Each number is 128 + 24 x the weight over the matrix's rms, rounded and kept within 0 to 255. Layers, rows and columns count from 0. Numbers have three digits each.

# layer 8 attention key, 96x64, rms 0.263, rows 42-95, columns 0-63
125119157098133144124134132153139149124119118128097140119142108140160152123128128147170141095124135093094125086105133164127110158122149127135103103121142108116149160153118119102118099165136114
133125134119119140145144118133123161108104102098141138112123118144138147144105103165129110118150124126125089137105149144138102111141125103083120131159108124168128130104107135089128128138146105
103098178091150153128104129129153117132120105115091129119115151115158145106107122147107125086131122101151135103111153113142131140133145122115128119089148121102173135125135127132109118136154140
125148154102132152118100130129133142121119102131065116094094171103155126096134122132139114121110128126137103124130134116133132136094148075112097126130137112116155160109148135115121110113140128
126123148111155162143161109134120124124120110146124140153121121157117104145108085137149145127142138128109116104132117158110124123129128132121134133133112117130125171144114126148118139151148104
121129110127138092197159160103126117082133141082150083119130159116121158136162143146167116113136109121140123126150139146133154106096095137151101106128161167137082071150100118170094162119154155
138110157107083152079073116107139143151142135130154120157106084155101123140105126131089160042128126118051125137123114115124180082112132185139112114082179126078154144111140097074168128166077153
131145106120113094128114144149154128119085115136123127103158126152150115110140105077096141130131117143104127100131131139113125097094141107167107136116134130127128116142149146131100143154159133
150152092171126133143124176094118171095130153123105144098082120180115146139144191136147094111122101145126180129093100121129140132095121134185121116149126116134137123144137098135071119127105118
095164118120132137155138121099138179168106191123074082110138118108122171154123116151176121115071096104138149115143137150066119170106162147146142109131151213115108115203095095112110148139085134
125126175124156118112129127127173156152108128137112135088054157105147118138139114139137147074129107158122140135148106094114143186140126143108148144129116127132134128106111109130140131127130117
114035053154134077123132160149060136149121102089132161175112140113085114112127159107117157104135111138129186086126090124090116114063144123112083120136189127082175130113126103097104126124143160
166106139126134116169175096145127099117081124093134117147129132134141122155086089147131138177159117122118133138136155139140114103137143076110107112114097125129148125125102147123127138145144158
139095184102098123105105112172103149069090146145139058145124132193141103157121116189121172082150132131088138131164143097112108117106153102128142106139165136071123081152099084112073163133087143
100141099112113132126114120133094117152098129145131097140172127137108146122142098120126094147105156119118144148042131139134114169116090157155127131147103117167138163141130116134111126161122092
157136137184159168155103095122143143091142151082130149096100163167095141124104120194119134120122134126097139126134072069085147143133139133175136100105205120122130138136178104111128127205111120
106106090107108102157106077091115134179130150128121139194124130109093165131081119135144155156158173115076130130160164140120134138102142156096095157153138184125138159154097142133171097118139158
121158148148144165135147168146113133134139118130094127120146171122105141130119108081124123163128110135134107122133137152173118131104119126146155117126123152162147116121111134092132145145148077
096118123116097136143112128091118113181176150119098134118160158114117155091094184124117131172133121109147170123117149147136065161120157112117143155129114113149124144123120164136200136083154100
101163129156149163144111108151125107080115108105142152052092153151128095121158114148112155158159119101135145108103115091120099128166124096165120180147147098094109107139131105128123166116064112
132142128134131129132125129135127125125135130128124131119121131127125133131126127125126123133125127134131134129131127128128127128123126133124129130125125124139127127131128126127132127124126125
161123176142106159124128113123152115178170129159145110134113172108111128098201076089105132092146182200147133111141120156123140124111125176097117103117103143112097139106117134088194124173110112
141114128139187134099118145141161071117087144120108138102110111142120165143107129084170178118144156135083114101116132139118131160126133112120141145115128152135151134098085116124155123126135070
102115131074154157152153136116106119121133114102131100109141133137153106104128096147129152108185158071145116096123146119139057139130146130102077134105144101092155129117133136164125119156130142
138143147159101112120106128171121149149128168143140095148131149106091135117123136137112100166121120130112128136117105089124138105122120144127107127090139118144109108160152126125123135094130130
112173147138147145108120137128177142131100149130125122132187174122112165161109126131117161104128104161132117150098116108146091130124095113114128113138111116129112147141120142127175189129133125
144125119115087087120171127159142117173100163125153148137127167096085116167123142116104102121113120155072127129077118139136136121116109080166144083134135140144125106167137116099153143109138113
115075158100161135115133125116138150127146122113125122108110170146146122083070121133140109108161116141145132128073130132138121148122102137114133153143159110097209138121112097135129097124149141
110146138179148103122157172115154138143122162132163157121133098128061102170121155105123122136124159126130117124110093129093131109122095153137135125141113157154120071158144113155175145123107124
118104126131140120102154161155111136085089126146191125062126093167128079166116125090099108141146158093125163123109177165141160173142117115151155128107140132117132126134139122148072135173069110
104119120116159148155146149141127154104124114080130108089151148117170109127085126112144152105144142064135135082117138149151141135095151133112123142084112136085160134099094125133103126149144155
127167117110119120081105152130159141130109178150106119139163162072118132153137124126088108157115138162088098130076120091176135111148113148112149097141129144163110126135138137116124166125147118
142168103164092128123140128155138140125116116131127137131150119115074163135115154153113120129081128175135125176127186131125132100110119138106132133117132121141097100171147159123138150099130132
114095129103176136140153121139128116157151108112114101129135098160179139088118109136178145101165131089150134095092129158149107131104135127116157137101160142115183192096111128154129097115135095
119093143096136112122117115119120122166098116120136113079109106107150132096156141130125184089182127112151164111112152204119101174145149147109144129155141155123162129126116132140140137154162092
147132135140147155113132108118148125115138098138088148092118150120150142086110125115138132132156120104131104118151115151150097142094122134123131115143123112107147163100112164164117093141132096
141140128097128128142139162173114133103139156145178101136157123125151108141123119115108131119162146146123136119139119143161130145134147146146130125096111121123142118160115106135127133144143139
085124158070117136143143135170109110138144119151110167111106080125141182108124157138109107096160135111151154130092148069114145116148121135176163121118143136120197127171134140130135107119144150
128149086115147120135139137010151116117089119157116102145138134117132137159177116082162108107075112151097106097101128110135113106093097140113141118172078165138111120115103132136095117155123132
134140128139134137144122127121129106124182167147131101147133099142125118107108112141147116117140067182121115145135096126092078134113139129114122103124159099149094156152171096153146124121124102
109154150117113101079122106076110113125111149182156120074122144117110148130126125109161141099160135141129137129134130085115137140171080160074182080121148223099127105132139082160112128140160109
142108099122105110158092137077115141116149102100114215134079149116166158125154158114139143118123137145116154121140183134143133118157141116143103107135135154118148144101130164107082104137128173
163132135115114100125158102143108199122104152191142113170151136145147115111146149159148141119111091162141151137098116143129166130138120125146099110183177141130144111151100106129125102118167099
144117119094080119165102124053102176127145103162142029155128098188147089157166149114151119119092099128121120135141147148103131148159125159156161096151124123119158111176090111158112181151123124
103107113105085079157036112092116146135152136142125175154143148139121125175133134091168118096160106125130130104137129141159131098150155153104166101101139139145138137122127122128148124131132107
187125088156145124132116157146111080154130135161118068120137106173136093145158141089167152135135080103094121085112077159086143143111114154128143089105176096148077133125075102141115137094097109
114139113109134139138147129112117127152130118126112112103137141102115114068126139151139101070149167109133138126133153143137133142113114173170123111161131095077113097066135136134118109147132142
153154076109096124151184128103156126090109162160097175072092090122150122128115130137085096145146157070101111116071145148189067122076207142119127148115148119159136128104125115158155112136074079
102099126126059133145128147142093137108106116157115129125085150116129140163072163152180123108134096185151124175179166110131159154143097128129135122162173153180200137143131077118093123115155139
125116119121105130085153125082124118126154140138143129112117119130171121145182134107115137126177118114154133120139108166145122129134121100110142129136133138135093090146109133116146134133150148
131124121116078131140125115133099114129115154081119141082133083099122130135162102115123124117121137135152139152172116175149099163141179132087108101152113094084099148147101135093178121128115100
083141169156162143148129122150155162096104127107158099165111149130099096126144125129137137166165124135113161112194089128119089154124126108121092149108126138143136109108135119110094117152116134
127118122126121128130132137126122125129130126126125128131127120122130129131132132125125125129126128131134127129124132127128127133126131126130125131122129124129128123124125127125124125121125129
104108145091133157131136147103143155097082116135136103150162120149092131144141121085142119087082104171180085142066099087132094110104143118131162173166043099129163108148112133147138144123154149
# layer 8 attention query, 96x64, rms 0.281, rows 43-95, columns 0-63
104129129119154102125164129098156150102133128159134110148111125126123140161131134119142131107123090128100122114132149065105157124143126135150149131160124143124118114149152138183115127155127135
121087143126100112123139121168125111146111131147142155116132129137155152106095087126168158122145143082122139064136163129161100141174155120134145167102151140076140127154102117112107122129113162
137123138088132088102101115105133150135069125147088141119117137089154110118137144117138159131119117123088136117144163110141143164137148098142129106153137126125142144109148131167182107128179127
101102094114124131125166110162155087138185126117150136136121150125136120139125079100114119140164103151138072147084146114117075108148105119120147110140094114151117140095116123130132128165161101
140136119132087138152137137127136094126115136127145133120184148131123122116093128145143156143161122100129143123129157101090159145105144156154148123144112103119106104145145150161143158104125140
124134120114133111123127122140084139085167102101146170179112121139101121140099134138137118132149146135073141126137164149134104123133144133171113138163119153122141138165105138131144147128147133
132117174106174123150111129146114145098099136120107132145145156145126178128093125101152134156143141124098090131113143153145165136115110134174121132081091170152117134148100158121153121102115116
121125124136096132116117157118132166136164127099104110144120140121128147125148175122096146129087094129121164140061114102149138134137086149116191158117135122127115158136096126127127135101162110
119135115118118129078139131094092193139139138115116117170122146145117102133133153100146149101164133143122153148074159144161127107088116094184158182188144136156123172088130144100176125091154141
142122134147116150120159100163101090133100121151114139132135109150139125133160099131096164157138121156111116128125135130140162125133134124155123122150128090132106118092132121111145117098117137
177152119110100131161139164154104153122171109113144120111167137139110105129087144112108119150100179127107126121118170138142136160123108115135120121147097107105125142127095118110121134096148127
154149141134117096129129128129154108109150116148131123056106136130132143136132106096125066117109113112127100150150122119104121151127155093099147103084108110156141126118175140173069145129139089
122152072154143053077143124140081068116185087111184181158145096112072113153060099149156098121073106095125168123151136090086108165123119210122114124137147113137142120195133093177168180173153141
123128120121163122084093115122116136169110180143118099150115128116116089133129150130159104149127129116146114146101116169124104089115120094123133118104119174135090153118117132102118124130118139
119154088162051105154107168163139155129194135151167123169052182151068185136157185134061107104054072107136173156098130000109135175079063248125185116076241108167115110183168106110091182119123186
140171157117144160159177124081141140118138115161116095112103094141098100138117108087144111118145146127100139154183138121109090130112166076092099144130123107127143145098173181129119138153129106
101166119130142121119130107139140131166128144137116115139152128108118092139115153106143125151127152124138156130104152109133108142134103151117140149153139134152108120117125133151133139093138132
118150096120138186104141117124117154122169125172139104095114119131108121155147124149132126135118178099141145072144147109120147145134160112138143158129139111139184117100123117115131130125148151
140114109134115111082100124152170130125106140165125127122120109137143163137158137121070112160134125131101105113136162135123128127149112146121127140115148110122120096112113148142106126131116117
134130121134135135124110131123119116124137131118130138134118146131128120112126129137126135127123128130144112122116123120117128121122129122131127142145129140125125129137144131128130127131127130
140106114120107125144110132189085108119130192081141160123117146135128089125104134129114162160144121149119158116123138119145111140135153098178064125140120138113109111097150155115164123104133155
138101141131164140149155137102153098118140085083146115096167200144158103102118151175131131136138112109142124094108118152137113108157126112127106113145109151128124162114119120140096117131167132
096106141122171160147142156128182151102109093097124096100137136137136128088119159147132102118130139151129131127134139135156124140158128114147119120147160162125115132127147164146112131108113118
122134148128121100147104132145145144151122133133123140096115114112113124123126114127127115097107109131150109118146137134111142134130124131123109132124148149113095096135139121060137159127149141
123150117112123156094151131111142136143136140123128148140149124149110147131100111110140159147115128145108117112116112132123121148128125153140102123158116148138126126115113123145125122131133123
117163119122117136117152155148131122130092160143135086085161095122082152133139124089147138131086100143131140121143136122122135119128121140119096149122125167123099124167138114119137121140148127
117115123110124115091157083132146107148135113131146120137134112129123090112098123115112160177114139116103140111141138144131133187164134123140132125128182124091173140150135146114134112163192158
152134147138135119113104126135121075164136157140144164145156118118123144119127161107084161188132095124135139104132091119099134123129132136147152146112124172150121091109165156117135152150089110
171157144129151148124133140139155108113141120105161110130142150144136108171151190089086124151123142155133134092138168178144105134154097124077160112131133111131116126149096150162121140118106106
110112106118117159130117145140167150137134110101137137135161171113138129128129143132112082118118100166068136107110099135158105112161116093152134130111145128132129103147163148128115120106147095
150181150126109111123079162123159163147066138146117159118109115122090157123117134088151122105097136167075128159163128124143115089107104133102093132130117130146100098106181133079174126115143134
124163138146133102164143142146127146168142167164117149148118109153123155161132120077118119127109132140130149149132096117107162123122129141122123147103115135154107123122117101103190131128086107
131125114088152186111131139108110118105130104114150102118118132134167092119122115121102137106151117089107142097094134125160105110159123088101141129149134108151162144111137155118104088147128124
068111094111124138115114115168116123128139130128148094088141099161136145147162100074119148092148179150102158128071156131142124127110139140115106117120150160105099144122129119169144110107082146
113129148121107168114127145098147144123093121119123088131119137132130148116147122146130134154106112108097123123098121127165123110176122095121153123134115127114136172133119098115118110148148124
141134117146132124133143153108166123132102127089150126106175129145121131171127128089149138130153187127121078155157112163115122150112129116106101119152101115114136116174105130141117144108087149
151123087122111140119097150149149137144144125133121124090130111129143146138142131121151130132112125103148117106160138143160075159119163141149089155117122154138150126127127140104167126160085114
153134166131118134109144120123109134116098134138114089143135125140128145113124163131091107120111115100107113196109153082095169165092060164136145113140146166133111149161143110147093098132079107
160137139137093121155119110121137151127130124090129136171156129103128143122121087175137157114103146115174131115102119117133149140087127166128133130093164130102160115133144163125117145146173130
149122131116127124083183073129075105157142156129166102175179142135118135154096139162108144165125138105129075126131175164133108143148147137137136144155113142159099115123120143150146133133151107
120139121109102163120117161137140158149099128158080118117170104141154084131119135090118107105131110128160144146154099071167119120096109102147158141111113117117111136118112082095133104120106111
122170177116138143114140120130112114164169103120113140139209138134141096131072116133179116112136129119101090122075125159139140174108151120171107097180127145140157137120165104125134139143124136
094122147127144122139160125163122122114214117113150091123109142123143112168146143135174097140128110149130116162139133141130121143139088152139168104155098128192119140078064150123095166131140109
136142111122137166115116134140149119139119136117119114153178110122138095139129085140149147076150114165108148118156108123121120103130132136160172161125094128146112110115121086133184109127142086
103159175145100105079132182110156137153105127139102126117220116183141135146167171139143070143076122146189220122146118162148134133128149120107091125081097141086121154165219156094132132107126123
112094146112123117137131170134072102141135121140135124114120121130122108098130144129170163140148104108172109122132124141138161117155132123143147151168167143142149128160103116130151111151082126
235167120114178130133059099115130164118042190173131107140127047025174125088146117135050137071201118122063133112181102120111153108085057117086234162105121105112171064043141127083163061176084136
158143113146155108154135105135158128152136147127102132185195098108150073156140102130137149111169107195156140098153137148125158125139163145125175132149156108088121114094126093139172118132188116
138114109144134133112138132183145137130153125135150129159201118143131139120124136126159100161119167110141136131105091163146136099143106130133117072123116131136140114119127126174088123120155142
080145152146135137166152140135099166119113109114134111102105122094108153084127129130162119084094131114114134168144092113164121092169133118113094139126084148129142144097089162145147138134113114
128091158137115118165125097149101123187097121117126115117116139123153142135057132143113113156135143112089106129095157105108127112137118131085154113098109135106123131121060095112091144120115120
128125129131140125131134122131128120131133128124136127134125134131123128132132124136135125139134130123130132135130131140130125128140120134122126132137119126129117123123124133136123136122130133
118128146128148106179182128106109117081170093131125090132094123113120132141108132133099123152166132183093177162179135124113134138165107134122151110113097177118128107136082144168147141120143168
# layer 8 attention value, 96x64, rms 0.264, rows 32-85, columns 0-63
049142089186197136168164196150149123127160186151195073169123122163039148144173180107159090161142180156167169184086030147125169066151028128119123137119115169097086079187144115132132160039113160
127150158150131111124098141094121182136147126142128136134113135126132131110160106106154105105146126116158094129126123139106156126077129143135141126154138100131112117143127133121142141112166113
051144091185195140170166203155148125124157183152194079154115118167034144147170179113162095162145175150168162173089033142116168065154030136128124130123119167101088076192147117136125159046113156
111129155131151140136126160096129115170154089153110146165149102159156109117101125124130140094135114128137152133129127108126116130120121150108172121134143116165109122113151120111121127120099144
125145130143124151091135104112093130162152166130132108107142175125131178123119126120122109136118126123164158132103118139124088140113109103133072155114116139150154130131103096119106133147092112
107138118113131156179108147093113147133141141131120118137165098166145148128122147151105135149123130156131141186127141140128123146142120131163105107155135140142140142094135107140148136136137107
120072145121114154096135140190106116136120101096120122114153134177132096148110128118127126114138143151142150146133116106101141106119142093102107137163128166136134124121149130138135125092077147
115097094111105130146120132115103152090107103128134103141107090146122133145140136140094113136143119112149130116129124148143138125134117123105112109101176131125109150161126138160087123117098129
144127093117135135131147117166133125122149134102150172132131104137135122122119145170132098129101111133109128148136128119147143123102125120151110142163105125143143112123167180165105123122170127
113106120152131131133111145138089112158104149126137124120144129146140125115125092127132159137167114112136112147122118124117094177122126135122110145121189140155121145113141094107102139111117148
149118139111127142143134117150111119140114150113119162133128086123110102117130133158143140115146094166116148123094121179122128096122119102132106102143117091134124130124142168137095131123136091
164156138126134109152110093105100104121065144093121094131141112095129115123134125151131131126167139130111121108134117136145149135130121134153122108136140136130142144135158103095146129091123145
125132146123141142157114131135113070140137163090125107116157112115132095121138132125085151135129117138104139132119090127132130145094119116112142114126158120085120131135149156127132139109145091
136108121139162119186107116135107148095138129147128104135150058096146099130089136106125097099130141114123124117124135126142133125128123138142125112117117107156132144147153126151132123144116147
109149120154141132157138110108178142086152149134122110139097130125142178146159140122111129151156152119143159110136136137172135169128123127136134141092123120145107134132149149141133151141162143
128121143150101112109159127151204121118109142079121143154123136142132136134127125091147125140139127139124101154127125067136127151118122134115113128155144130127122143136100107127139123134148129
139131139145159112154127138115088110124110139117139111121131121119136091145069089136126128143116125113148116118122153115155133119150118133138108165148133186146138131113103096092115116130094142
121113141137116132124108168121111122149157100131116122101148131151136119124086136101136091134131107152111123116118130099129100136155130074124088134136125147176146121101113119101146119138118135
106120139135103156159153139144107156087124137120127137118137099131141123147158094129133141121153134120121159155116107098127152110123120095144128154143104106137133135161130121145104134101121105
101143136125116166109096090150098123156181111111103147192133145091115126115117146124092144087099120162175171158104062117091150154119141119121108089138127056127122130125136109133148137082085144
104150123142110132128101169102154116130105141095123129118145182180129131108121134136105122133147175121122139131109131108163108137091123137108175135135117166109121141102117114119145134136136134
134131119145130157123152122159178132105153125071137119137143102123122155151153100121166113114093168117144158143148131140135122123111124121113133137143098116109118126142144150108134111112114125
126087100138142152142127138157147098141092140112130143119170113137140126128131140135153142136137195131139108120113123110127115098122126124122128143140129126154114126117129107142158125119128125
098128134106141126113112136088094131087139114108125129133137115167131083125132135125087135151113133138116119145130143112150127121096117090117119143144153166140127136129101112085118129133133137
142135135131122126099126130100119107147103108109121100134109109118143119130121098166137150139124100126105114133106130148143112124133115118106147153140131132132125124082102111084165138155152082
088102092121137111113126135127129082102154115117151119109138137148124092128064128106140127102127112128083111153109121118118132140163143122144136169134156112120127145141090099137124128121117131
229123140072056110110121136080066157142095068103061202000115106113241066125048113132112148110120092066042035014117243146143095173125190133114186142144158163169132149085076165095111088252131038
115148099124146139161107144136126161137144126099143126132116148155143118145126141169118147125097113130149130130124150167134147163118132171092119148131118154129122146137141146127147136153143130
092139128112155151113118107125135117137138133145125110127129107160121118120108161165157126109124139139137130154112116132114121112108109131139128142144128132155127137139140096140126137093140117
171130112154129132147137151092144121123105126085131114127155130126139104118122122166110121110159149134125132153120115151137120148122154155101104168121133132111131148108145138100128138171139141
130129126109092117119125090123123105149155112119125158143114114135124127149138127113150157122136102114129126119142161115141110135106155119128143131137123119132127106120094136124134131126145148
127150115122109105126126135105107117139145096161129129165147162102129142121107140108156126091105117135123113105147110134158134148152119132143131117151115112137123139139118095147138123153190079
126138114118144080111141142111124129129159139117110136137125095124129130141115153122119149126151137112145119134115159097133136115104154131127146153151161149102124151156110129156104151151118135
118130127118136135147112148102124130121128140136102123117124108155137146157171142157142118104145118092122161132132113145111119133115138126111144112140117143149136157163151099138157145108121132
128137107138134124082099156099082157114165170123117122116133103120132133125125146112128109138127128125144133121096099112140119104136101099145132123120134115119158119087125133093124123093132140
177111141141142091181161129124115114145130115121120143116154139115140126114107110124120119110093105127135101139120106127133163133146129115111151123121125103158137125126080156125126133115117116
145124136104102130137132080138116148087118094104123086162132103109125129146113124134124119132114128139119081128132127098137116149126158121189131113108116123100126127135126095122146138105140158
131104136149120104149136099096078109163110135146109106121149091126129110122155129101147141144163125109162130146122129131130166147137117107128120150182127098123126128153136104127135117122094077
132127107142090115126138134120074142113140122131134137099130131102132075119112098100102130139144095113116143137099143100110123100133101107098145153103156115119114158160121175127125123110127135
119158171130150152095133161045150162124158102164127158116134111177149160100172164146101106101102077118150127160124127154103088115113159161173132112091147113104143122144120163128086117113132142
130093123130100156112162128093150145143086130138134142110149146141139160135106098113115129132110125134113147121120111132114148141148117097148105164125121152143101125121120129154125131109114134
164081099117131095123121127071151134120111137164136137115119116116124125113105116082130174145116103139146124084142127126154119129108137115147133094151140143167129128156142138141140137127138117
083114096140137132139159123138137151099144146136133151112153122172108164122160128126144111124122126121148121130154130106099137101155098124115168109129134134136133142117104114109129110123110148
132144134116101146127116127159134130104126082132113173156133088137130106147091127120108144138131127146108105095113127116121165119136130119123104114145140135113145117120144111078136135158116116
143098135125148155130118096136173096131101108152130109154156133124131135117134101102127108088141138101132144160112116090113134120129108108139116108113146098132088152145136147132102129144139140
089138097147165105147127143129124131112125122130117111140145133136130120146153113136105150124192099156130123110105110104141095141144132124110120120137108151142108135124127150148153134135127109
103141131141140146143123156118137114115083132146108131159116128127114107145168122145136122123130158120138147130117126102126069125090119151115151164167157117162116121151159155124163122122118143
117130155182190135159154137087137146062151144182112127081083140208141158074151168171144149091139103189099156139116114125084120175138128155118087145081141118138102088147128111093111086128093125
135124103080112134125125115081108181155093080224091096138119086120178151069108191146143139100156063147138127159183175099182126165148155115157135104113147099086153133096167139137091031147104132
151162125097121131163113109124142189148126166152139130129129152110117129137167147099160106138156085092145105082100128122129139163154120120037117145144171117153142140101155121134143124088175140
142126145131093103172115134127137168126106101105131129146153121134123118137139116148107128098098127151150133133169125093144110140162109106145123158144131129135134110097125105146089119126117136
120100136129145084108162098150118142113141127159125127132128117122115132119102124073145134076145118155088118128096126104136169136165145129171126148136130133165116162100127109104124119128137167
147143096121123112153153092141120120101133113082120114100112147131128100131108121134151129136115126150118127116122113070102125170134121136153115155098161135154120120090124145139151149116154188
093141118112138123136175149125157114146153105151127109152100123137128161124113148131097148136149095111145148104131099108127108102113119135161111118100125096111139117133139160109115122140093130
# layer 8 attention output (transposed), 96x64, rms 0.24, rows 32-84, columns 0-63
128124122144126129122140120130126130137126123141111140142139129133132129125125140123112134114116128135140126122134131135128111127123136130123136135141120131130124118126136124125128136119123135
155105111169147164100066075132145106117113164133090126115120113108119126127118143099095108123132122132118122128130104110157120111140149178092113136122156084105147192128111097152130184104131105
131122146129136127120125129138126130114138125131139131136133131131121132141122133122125129128118116134143137118135131139129130116124125122127131125129121131141138131133129133129126130117134114
165124128099105142157119127150139116115117119104136095086090154115142094166132135145158081162145139103157151113102102125108079156141140113144124119122117087073157152111127145134143130124096110
118116154141114064062128162141110092135128122118124122136155123104077169093173119141163138130112137144195135086146099101129162151107108117124115172118129113140144122095129131130119125130134115
201117158117128083141139119108120115118100090080142128135116141117106131110131109112107133130178147172138133167094146089061135113127107117106136132086119113126115105135101127112123141081121108
162159154138133099150146079136143098112155141119129113124151141107093111132157120160139124134116106097183106113109141126135096138124110179168134094152153152097130131137140132162101117130120186
131132128119147138159125137118090137128122138123115149137168167155090113107065132169128142092166130112081113079138140090144176090180155140159165136106131155148122116130127101127118091119101138
117175163147125106150164132135092132152152159129109115152156106144094131160093131109117136118155161129156198191088164118158123100158127124129139086135113057122148166152140132126135131129079163
121113125100151154102111098134134095139131146132153145188150108110123132128136169117146112100134136132169130069133120146143109154107151140132111203122093122078120104130153122130130155107131114
104156131118121115111189113108174125119108110164109125132138124141064096142106105111114089098169120096129154133124145115152153109124142102092143126091110056135118146163135098107172156118097184
112153064119154125134088160114157136124132110154120162108109109149140119094162157111125094155142152146146116150142152146134137080085152138123079129110135148114106114172100106124151119128150164
129146126071145117155138113062151128120095130131146119160133101104144098133112138100082145120150134122158096093174152155113125099096135096127088106141169126083144148134110112098186153127144149
093128133146078146201072167095144167159110137113103128140093101165128118134123130164133104088142124117134148117135178115119123105109165124108131108123111129132153116138125136155115096131113114
125076127084095128122075148090098093142164080141086114174115126121149167100111169128123160094128133168125125113137143130100109100170120121160144125146073120138120134130118127159130131113143117
155132130141157122115117116171150135151136100131131152177138136088153118126102124124153087119117101150104127128129121178160103129140076176099119088218123112124067153183141133142098066152152094
070125132126150156143127136136133130155133149113122169128143086102111111087200128179147121112129133122140138131163130167121127137133179117110126092117122118161144083137113198107114093155124115
097131170117127107105112126159166136125121117103111118119152137103121153161135120164156107136097106151172141133113111100142124094156089142097128102103130131118124110110166151157104096154115111
138155085127130105168129120105126044127143106137137127161120134121095119124141140154088123117158071141125110106121132118148150099153156172120160152168124094114114176118117157148116148107151128
200126126107124115124110136136137105122155103129138135113135143096093094115094109114138121181128100072154133113161159134114114127085111115116108148123165129082119147108136128161135124115123168
142108123103123134125159085123128111098122090122107111127178104116154141138120138148159153139116174164115077145132117171083132127175136141119131092147152135161143128149128145141134127095167116
121159115135145139168157120126097114111157136195098138175180147108099131102157085107175140123117126097136133113133134141111112130132113142117149098145119149137178196137083161175100122123139116
110119097120100124119153110124123138134154146135101157155153129153101136146116092122133119075133122152157109117062153151089084191129133170107153111153122119133123125174133146149125125127171123
117131134117159114125153121108175083135103148065108120089142129082134124090103148123119161152116151116144104164122122110128127077165129121137142116167134153126108124107104129078135105137101102
127084159088163104124141102126124130126109116148111131109099129140153162135149102093105106120145122154135104171158092138146121187150137117102161130072139083136139162111104116118160122127151134
122111152127141186154160103116104179139160124121143124160136096110106150151124092159135155114123152101083103111156131161170117104122129131095157115194158127162148093069129123127128146148130141
127124153099137118136132145140128147110098127123113116127132132153150123147112108127142119135141129132130129118133134144127128130150143114127150110095124124124139141129148145131131110144141108
195054148144116126146189092119104128124155147122104119145135108131140120110152107078124162090152156135113128158135149120078112125155139104150128094115105132130147123112136156146139127131048165
156111135141116138128127106114143125144186142121098101096136123140034116136153083109139115099138160114133097131103120110130119143140100113109119132150141083143142113098074105096135148111116153
136093087130108106142164126110130124103096138113126115181113097125167145123119164119144114129144185139148153152150125191123121124110126144138132102083101147099151131143116102187137102123113162
172173188148140115123126117145145114146157105128168171110117140157199133151120113140114136160128113118158160132138128139149101120152122104130143149159076125152094127115123110121178134150121125
140109139105125116143117148152128182155114121143127161092145124126136162173107083116140097168145106116041125124132144105113151099133128131089138083116137094153111132081156123139130129129139093
111123134129123105162144172110099172134189115080111148148131122128115129148132118168161125131177100185131106138112133086129098104113076124110148139078135111100121153122141156137148132190063109
103175135122131135181102166131158119107147120090125139111124102124143143171159089127158131118153129111168139189111141128124138153132139092112113125134148089161141103124163096098172160124129144
104161135117117140123149126066102157135140140100090117156110129101077144139103114065112116081108123092099116116168171139104106146111162159109106127122141135170157140151149092105129117123160091
136101107104079110127088136156121104140083144120102100106135134129145107157139117149124138130145128109143089126181131143113115121045154107134174098116135133128125114136155136105101075093109156
110148161141131114120128133158168158116132108103089169113124136109165119109135112128143115130100134123137045135065136154141143124168150152134085134131127112114128158127135194108104145101149132
097171081129121166118123101087173129118126148123116171165176167141104127162138169170145142102130133128198124153141090146110152125142104087128129077141194113146106150139118096183104141140113107
096080124106103135154092097101061112122158162109087165137083088121126131184137106144094109100127098106154104070128133132098096158146138116151166150130149173111092155137090129152128165094112116
159137132128119101139142155142139105116105153108127124087119131115166131128137092104166119086133096138099111119140123142152130165130136120140134136122155153149136149132128078119130096130109162
103092103095120126137118123120089153143073104178108114139129100139180115141123129074097144116120120136133097155130151153101124136128149098098096159169122091099079118174088091185144169084107160
179103089107139190116146140102115154125102121161173138194140157116120132168110078106125133123102131169109144135110126163132075133110103118123164129159107068160133170147188179152154142101121114
135136117160086130120091170124139099131127137169126112121136165177114113122158138105120126091096104123123116095112141109105124136116113105112136100158108161154088100135148098077160132162200119
141089163143083090113142095123159163129133120137131119106143115102074116112149115128151166132104169120101129163110103127168123139186108106099146091088121136089107162134115125081129158125168122
151095101078128136071136118183144136076122142140143125067156114127139091173116117101142128159179086115139128106135125136092162110167151122109125152116129132121107091082112124134113119120113122
103122167108150155091088107133078135118163101122125147145128099164119127143125128143092118157159094149119120178149093137205115119076103130079156132116198105171098119117129138105120126126116120
113159111119149105151106177139109093148160084126155125148153119125081132129143079160117107162164111115130143114090059157121155147159121158116117104115144136152147138130125120164090146103162142
139163116145147113139130136121153098102094138159130133104136155153157144142124116124105127117123124151096145138148126117147148159130122111099147113101155164160135154138143081127137118162148135
120143140106130128117143101119140138097135140115125127119153102122154136125109099144151145105128118113114111111143137125159122108138146118130136119150139117144127141121115147131137097125108130
085164145112109144154107124156099123154130141128157157110103111162103120097081089111154108090102154053136104124184106115132100146151093128144127150175137094133164111133139172133121121098095100
106147139117147103122153162125111113159107074143102112129176104119142156125141142128139117127088140104139091113115098099130077125122072175155102145151118158133078096152093168116075153111146179
090114094115131124125134146128165172105155100169112150124132177158101120136137124117088133129135125078077103127122193117153156133146130141106200141096110109148112141148146121134148114171144134
096138150167140132135086140136110090123080114156086098081094130148131125142146077127083096112110114141092124154072124113117154149130108138086112134101125159089155122162149178101093133118126121